From a checkpoint of a small transformer trained on Wikipedia: width 256, a variant of Adam for these matrices.
Each number is 128 + 32 x the weight over its row's rms, rounded and kept within 0 to 255. Layers, rows and columns count from 0. Numbers have three digits each. The size before them is the row's rms in percent of the matrix's.

# layer 8 MLP up, 1024x256, rms 0.0933, rows 677-727, columns 0-127
096:110149102106096071133191087095137117132118091085164129110115189107161177167142169137139110117179121136178084117112153136092162130143073124050142072119085127156134154131107086121089157146126131112109069125070105097082139146168118106090135134163106113187117104138195107174142137140099075086195121135168158084145171052168100076137202140130107106107146129171151104202116106114153206108135
091:152149146125129087123099182123122094149101111067127160152085169110131138134106140138137156143198102130095096124130124162129186137151106163108168133150143123062157065098065073075134176079089161165161135139152118064103086143127139140144104132106092153173143100131177119152121045131089126135111122144136138145153117159156117065099161074136138120146177159145138128138187120114160127127156
092:125161108119162102109175137064142138205108082131132074127090135084127195141143149128174076189100104089146110145152119153145129121120133105113107125124114153136178149141119095155149154092090124087147086132166111057150100209179116170118127150110125115126105094214134155117156158121126175141114195100108132071153202144172066108150192106134168118079155096132125215130089102147128149139124
100:118139120157162127138135183103138116128155145101162120158107158137187162150173112132100074059133092134190167125141133127143100204157104112141085115060156101070192132148120130189074112180112090135127149118163144136140147035175165138152061171134090074178140117127166046118125137070109123156125098065155177117149166171093089089114117152141103124156057176137057177152168114153131150089140
109:089125100104137094086147206176155117131134095132126115103144181109159095135107189119100167123114150119121145105180176112140112125062126144172112124099158109160112113129154112175088141120099090140177135102083089044097147115095117169110123168110149111171121063158129098118062152119075077125157113138167170141128179146129131103082152144069126122060088086135117154163082115147148182129131
110:174148167144151105141117027114151098172152143124138173095228163092134123090093118181078150158097118146138140114134131145155108104157172123098128108105164112108134105129103179115155124112156061200093157146131156198059138110174136149152116166154154089154145114133143132128147096175131157108182223112118123101151143114154131102151077124084076169146128154164122162115110174159116114079160
096:108071155109111112119127095154113150102198138143124163164137112026177111131129132142019084144105090133062118061153134109138138143111125155072090154095145152174119148088096116119128159151162109148094117108150209160130179155144095144165140145140085118107094188085128059129079155145088098139157093116133120078138142164131142101099152135073109112139177097136099154124191146122084140183160
087:111131096102123112139152174107167127160156152141087195086177135098154175042135101134140118121144125151104116174109081142115144182116177162116177144132173147160115088100081050124184079087131148158092112106129138083107097053177144107135171188144145106120125108149173120129086109167149118159152128094126144077159129091143139098126139138141109136051160167120164152067184132133134178130142
095:144062215105096140180084147112129172092141111139074172132108094097122140109161127168142121082124143112114085077059181102150090164131104102152144116124140067115176137104120104143141079161147131184139092156153151048154093166180130157142181144127038130129093176109152149150089118157109107156079125071109094154135140057115141142058038155181101129122134182127120110114086145115170152181146
107:172121171125172117090165162155141164124111178125092094151158143146140122169167123153120157124097117140135127115157174159074104094166164045152115134080144147096139126164084149201141111100132090162169106085103150123080170096137141140117132160082170113118159160112123166187116083113135088116127131097118133149126154163086075078095123198171181143094080157139136126134082123172063167090156
095:147143118111095112105186141116138128118137141133116133128082170121093134135115110139153150134147167076140159180190166102152075102090153058099100088179152139129105138152145089165108079119156114109155101140185124145060147196081105224101066122076143132146114140143154112185068125096076099154172163088162074176127159120063084080114129157115130070104152049162136169196067184123153135151137
102:085152154152138147110129107087147158119079102147182153131098138129122179182120118106156118128088144134128113074105191104189119138126139139106099091164180095125117153121186125145174136118146136178113121136089098056180090131099162179163148070107154162151125157101186160103077081150118087115100141146177099186125134185108056129106171136169158101114153131144133104159125121187106084120172
099:159169143091083165173134103116104100159141125127099109113087133179130129156170174145085130082209031093098126094152159122103125126090136130133148146150096049109189059168125131104127145114065111115119174150087104108101151081137147124092111143127117075117075171133138152139143119122116112133100159112124109172163153157159082123104095126116172156115133119138143124131105144126144179107162
100:134143158095096182119097158121184108136138079117149141153195143099157059114101089132120097144133086061131095103135125104104129108131207077116103090112068055133161112078102149185097131127107099110203087069153097166121131111113156129113109149137120119076131108110140148150121129163114187119117147164132136097117120123138132107153117101179114206124121087154133187104157122135131127105147
093:118125055152108076151128139121094153086165141123150147100101157095125116100190150179117137136119133159099138114099098055101143126085144136151148088082095128152161151175192126130112162059137151149092102118120169136177146077107179177120125133157099133149125128176136127104135116173137094143150181160140230106077129154113128100112120156062125172175175101135148126189127121116083057098146
100:121077141122081109138147058123113146155114129058140078116139107146128126090132136177103112136141132016074141048072093111134173116094168074135116146107139113111224118124102095094159156137136105077158119073153112079149115078175116140155157127125114168119139135149130179122118133134160095140181113121133123131087151103093170174150143123106139141131156174159099090111093147183121188127179
096:157110087169101093077104159151136099080102166170116146184123129144109084159135120115109135072116156124134153132165099090068116107143157182116175101080118150152141116190127099116144092211112171133160155117105158021110069092127144107162123118132119075112151126107179127112098118122118093142139093088164128078094124081125092125132120118127089135136101143140116121164142151141159133093180
103:152179120120134141180136090126233144084125152120109114211100126101137134094146112104131095086175085118154065134137168137175156201140131138077136064093089141142117170138124168155134104177099117101125098139164098118159111176227157146136092137146054056151140124143132174089109136129114085180156126171151083144183148183145079091199134079156185177097137157126076112094145140140061129122155
099:102059157149089178137112148075162123163143131041150122052151137176156126160127149164104102151091095161091175113177142112122087155124135145131115148117077066111156096144123112152116161156127148139159149143112100069131142115186140155167122127151071181122144126130149109110132104153120116089102166164167181130171170153117152120085097097152123102116174088164143153182128143130117145120143
089:094146097136092136126101059109112144189165148152129136097096100133168102115152088162132130127217128101215089073078155101131169159126106112098093129098096086131104121134155116158077109127165092163173191154076127121179078117097126161073102161107061182151097150148183138181103105106124125176203114160176096132125171137117078127138132112172137135169093149151081137119120165184091125132154
098:159109144106160104124167083146137125118116125077156116159141125127108153093106104168114120052179138063089115158080112125188103154142139158146149107087162104110074162171140116054135117150147138177153160137133096056171120167122118153102086187096100140208181165108141093149138103088044168072126122123126132127163128177071129093131074084084131160108136158147132159120142066207195150102150
087:061104102122184045129166096148125132152150116140092149140177189146187079147170130133140091181149115163092120123142156128189125165074162133115150140184108178100123144143136058110094118130138151088145047095111123096094115120212138134113191173125077132155143155172142116156171124171171166054151166200103162192156163090140076174159143111116165089133142169146121126118100167099147131129138
087:151082177128109062120115084098180117155087100193145087138084137158159123122171135157102120080177070143115136162151091177150126105139190132151115106104157185129134106145142058142101154146176148105140113165120119121092124103137149134172146125155099123151087117141168185163139095125108097134045151117109133129116168099168078102126135121115152133137135122186139104138054104111102183080138
102:166123110156079109113155088180179103073078162094173095128129149122178109103136179165115140155104100130172160209134110153215106075107088197100089110095125146091152125148103145159134182120130148089105138117121141073109110101159096135098143065152144161091119096162097143123124108132185110111118143110108116151097161103131111123111141159104160127124081146149142104195095110155134167092170
111:117104134199125093133107204119153134093150153121129078168183121102123134061109163250100060114134079107111144125137143140116097129103154140075179149091115153119123144169108133108139118127153170134162107168145146136145120116111120109091131161118160173175109135105153100181064158122083135138143140146128166074203143112129112162163136172064118109132081126135089125124114161149151141156152
112:116101167075138132157153156129092081140136176071109137133088167083133152129123064169141105144171144081151110097159164112171157139104152136143141074107161091126143102112182131143146104050115151141197149163107116129133085102134187103121100135137126087152166085113141149125115087183073106102118151159149140088145136065125110127159130119125149096088152178192118139112160131095114107121170
104:111100142078117096104171126106100208117155139150127122189084088127138136106153123121077099117180123087131085087130188148164119168134106196117088121142144115180133114149129118171099138113138139193106067094181136101148070111186139126145071188105125117109145096154158120108111111161133116120171127148104111129163122072139104113143074103150100102125123120153104186119095168107169170137140
113:086149165169097126088158165109141144123127149146115211175133150136107111111100117133155111150142145080120144163134103073142072073135131124107145079123121172111101161138133104119093090176099125109179150147120125108116109098205142109168180103144153162165137148179156135187150156117105130111166149165127136069149133126123055124161156131186163169138177167143112180073069107129112142124170
087:124117160131168123180141135084063136164075124053204105123124162127144123174082117168154090157190119182144083086172157122188152136115131125114155151171147165148105088157120118153137113117108136141129103102157155123093093124124127158097131093105091163152211130157155153133161078120162074148163149112181158156133139144132089126145147188051192120109171129168138156072042130078154174132125
107:139044116127181145145109174171126075165047135142124139062170147175146205067191038163124076147173155071117141150139161085122089105147138138145145084123075118125116100115148078125147149114103133140159114119136108152159137174110136122159143136125109150180113073149122084128127085176128150103179100128154103139108139127177141139154071109148058139142182153114131167122148115110109089090180
103:154133057111160090158182186131100168134162084137203120131097134108124139111115134142110184182087169083178141083059109158158114139129084158100118152107089125178147147150137140090127139095115115150157114123116157150132028158117141156114132131072104181143162106120109090115131014171109153103113172153130092113170131102127135136089087144122154130150042125134123118117135175133103162095134
094:080115173163082062109182115088141156120096123174137069154101122132138102123146143165135158129140096098134131159156113103169081160139166103155132127141122141124172139192145138125145091137108129085139128137157130104144079107173182122156057179094127108145141126146152098148137131089078090115114204150093167105113142088168152065061152132192121165094144122190151127174168152101107160185137
093:114084140066097104140087115111093154219151147107104144192146168160122140111147105226114144103147113082110131144143103114088097115123101125092140127111080156096137107094121117071133161136115153138154148161146192137160073158145191137139100168153090140158151096173111148111134108114101153084127156186097140089140160076158081164098140076093134142080102094141084154145106167138124176127143
112:097112097083108155094114130160145098218119167120099182165082144136153175115139095094125136069191107118150138107118181091153157131109157161106113143168120153073165104148155148137148104120164138152124159141133153135196109154132125184117187113078110115126142064120137092144107070111133094067118147136146149139106139189112114173134145152153053144153148109117126163182111103147136197089156
095:121109114214075087134142123160179107166148110111158152142159158145186132171118146146124133139136109131130174159116141074091158102119178172149139116144092152189137112146121121097164042140133094139125113163111116171083129176109107124129161151186140146156113146082111126094082128252139145186073107156156169150115119086174136079087130161127145086110102121126092144170141111063108177186177
088:115139094138164126175136131078125127116083150133200096083157133149145180128127167134186116152145112144056170167103074158165144049154118083084145099156113145074123185139141103085177135120110117123148139140140116149118116183088116193067131141148102077183075168141132182137139130139090131074139127172156077189165164164096099102117181103164156142131125113119069182137074134125123103188123
093:100127132138105130108198156160144176185051163145184093135124135125196145133115170152119138099157165105179152178105097111204057125148177135165122093136087098138148118098149094086126189158137182150144082064106117152091125119133100092120166203143129106196113108108124088115140117119089125141122137163168126099162184136172086163098182103093152108107142158143091119090166092170131149167158
102:131124136104126121080113179165111099134133096071099051154160100090126120135160065149137165122181108153142150155076133174164134129114157183110067108157058048111169191112114150155141140123109132161131127117150206093139129077144181144162143137153138149142087086133172093145145037137167152131128143126096167164126121143061118106176171165142106142086132116117119099139116161128064128147139
094:182120091134162108133165161140154131130104187065156141082102110113108102163113110150137119132138088101128129167109159164100138106120120111145063124115108160102192118069096139116133095176131117116079122141147110140098086146126108154099187133150129119148133104130120164132135096124114095145118189122202136115172146194094159084130130104066144152084121147212102162117053153095151136125142
094:095151147068145121155150093120151129138160196051151145132108133093161153128153125151169109124122131119160111072182145127141075189080146112122133119136098118077128113102143090098137144072093085130104171079116111170079115151140135154098130150168098173101055113116158138100126180171110067074153143166141087149084157112144061136167153103134139172112089183134132171059188108152108122141153
110:130114105137119139122126143145135134118129142190088155113115168121147128112125104142188122107199081071127180081131093139158169132119085093105124183095095069130148182137093097115125127170108139109147100157155072134104080137148120152122119122151118106114142161149096079158107106154085079126125171178152123030197160099087132109123147088146086201158139164122125115115129095163155224073155
086:193093098153082127143130087138165110118146164148047145164087186178211180157150161145131092102146053080176194082145115162135131112238134133096111131148144104109140094122115103131130140144119118099137159108098127082149144107133112169112130128127118128143142143149139106114088157134140147095158089136183144111140140075115115103156161100149052117106112181178106115105139196068088150121158
104:123106180167090154170077132111098136124177135141127124075110141139137073230102124138123140121065133058164111169144164141161127134147120151148108059140097127103138122125097158082118104145140111125165132065153102174116088180143171160196146158177145149122128176124164155093127128175174169110187161112121120122119151186128165153138152134138184163103145062122068160112070108134132137146165
099:061111129084134143102157154081120084189127174090134148092150127178188145120151110189169130122170150137132138128150093121171127230086122122163114105089065094146156122134166119139119083158047181121175128125120120106143097079165137197118140145123124127116124168155140091164192135136086138156139115162137125132122172136152145148114114137120084176125204091142109185169051078163130162147150
091:138130153206128116109150113082125155136130149108091119094087135143126149173168140115128126185106073146132136153114126075184174168050163152165141146136108129127093119171138078075139115155163153159155108106101137133217075144168128135172179156135102141163146144144172129137126078159133144168131122139166116177159122146150123177107165113131111167172136151101055197082087135108098139194146
096:101126171132117170134168087135114167074176076100168094135133148091149178109117109149145077123122165128188136167154164095160152137086120064115150107166114042131121120093114097174111044074186149114159094118191155141231104125108120088162079161126095130132153112139123184123155125095134163170154119159097110114145141146086118101106101138119165198102145083125137117161142155118180224170134
099:118136178163157107153114111080155105127134129072125157104094151198125128131090106154056156090098128160093139149199099086106128143142085121137178116110150102145110132159123110147097108102160043167123102098191092132092104193136207140110120140165102099176073100105096150157115086089099079169169135173185136166147141187108147109087128098119131138137087109131070128151077122115144095160172
103:211092074138070146088173137095062105157135149151139155081107174153197114138138101191109163070145161135150130188092149120171111199118151106107123118112126107152077131128094128158087164172169160127145164081123096168108097143136178103114157141183106129151081157088147113124071121173150121114094103109177173128131149108128133030138083158173156164114118167118108091160091124111099112095183
106:176157185172114114158122149094116178164132162096173150111168132116178124135138183141074130089174118153115124108120159129187109119140135148067103165141118103163092092162090144132118103133098071194108130111131168054092132095145155111145120169117085136156148197136172097114140123199131152113091157090106141122120144129133147135122094080158097189113149129136078146137099102093232184156159
113:109086176094106092126143093085140115142134146173174122138145173150152096131179052118095123117134119080099111126159137154175130159147101163128138102086102144192163133203122143102106153095161101132128128067124180147083077068153122154178097126081117113152136161150171112117078107155106108124107107086126084142162126099108126124118117090181163084147086055141112161119132162158104145157147
104:075175138133130115118094182178130120200123146172144139173135123098166129148081152107138114116165184152184133140138074131098137175196123189141121093146112167148107124119154098177111135171092117128125117096157141154090127188166113181150112134145099085164122122072123113107105109184097097147139165144130079107188158129099157113121179155126174118087143131128150137163132129177087120105168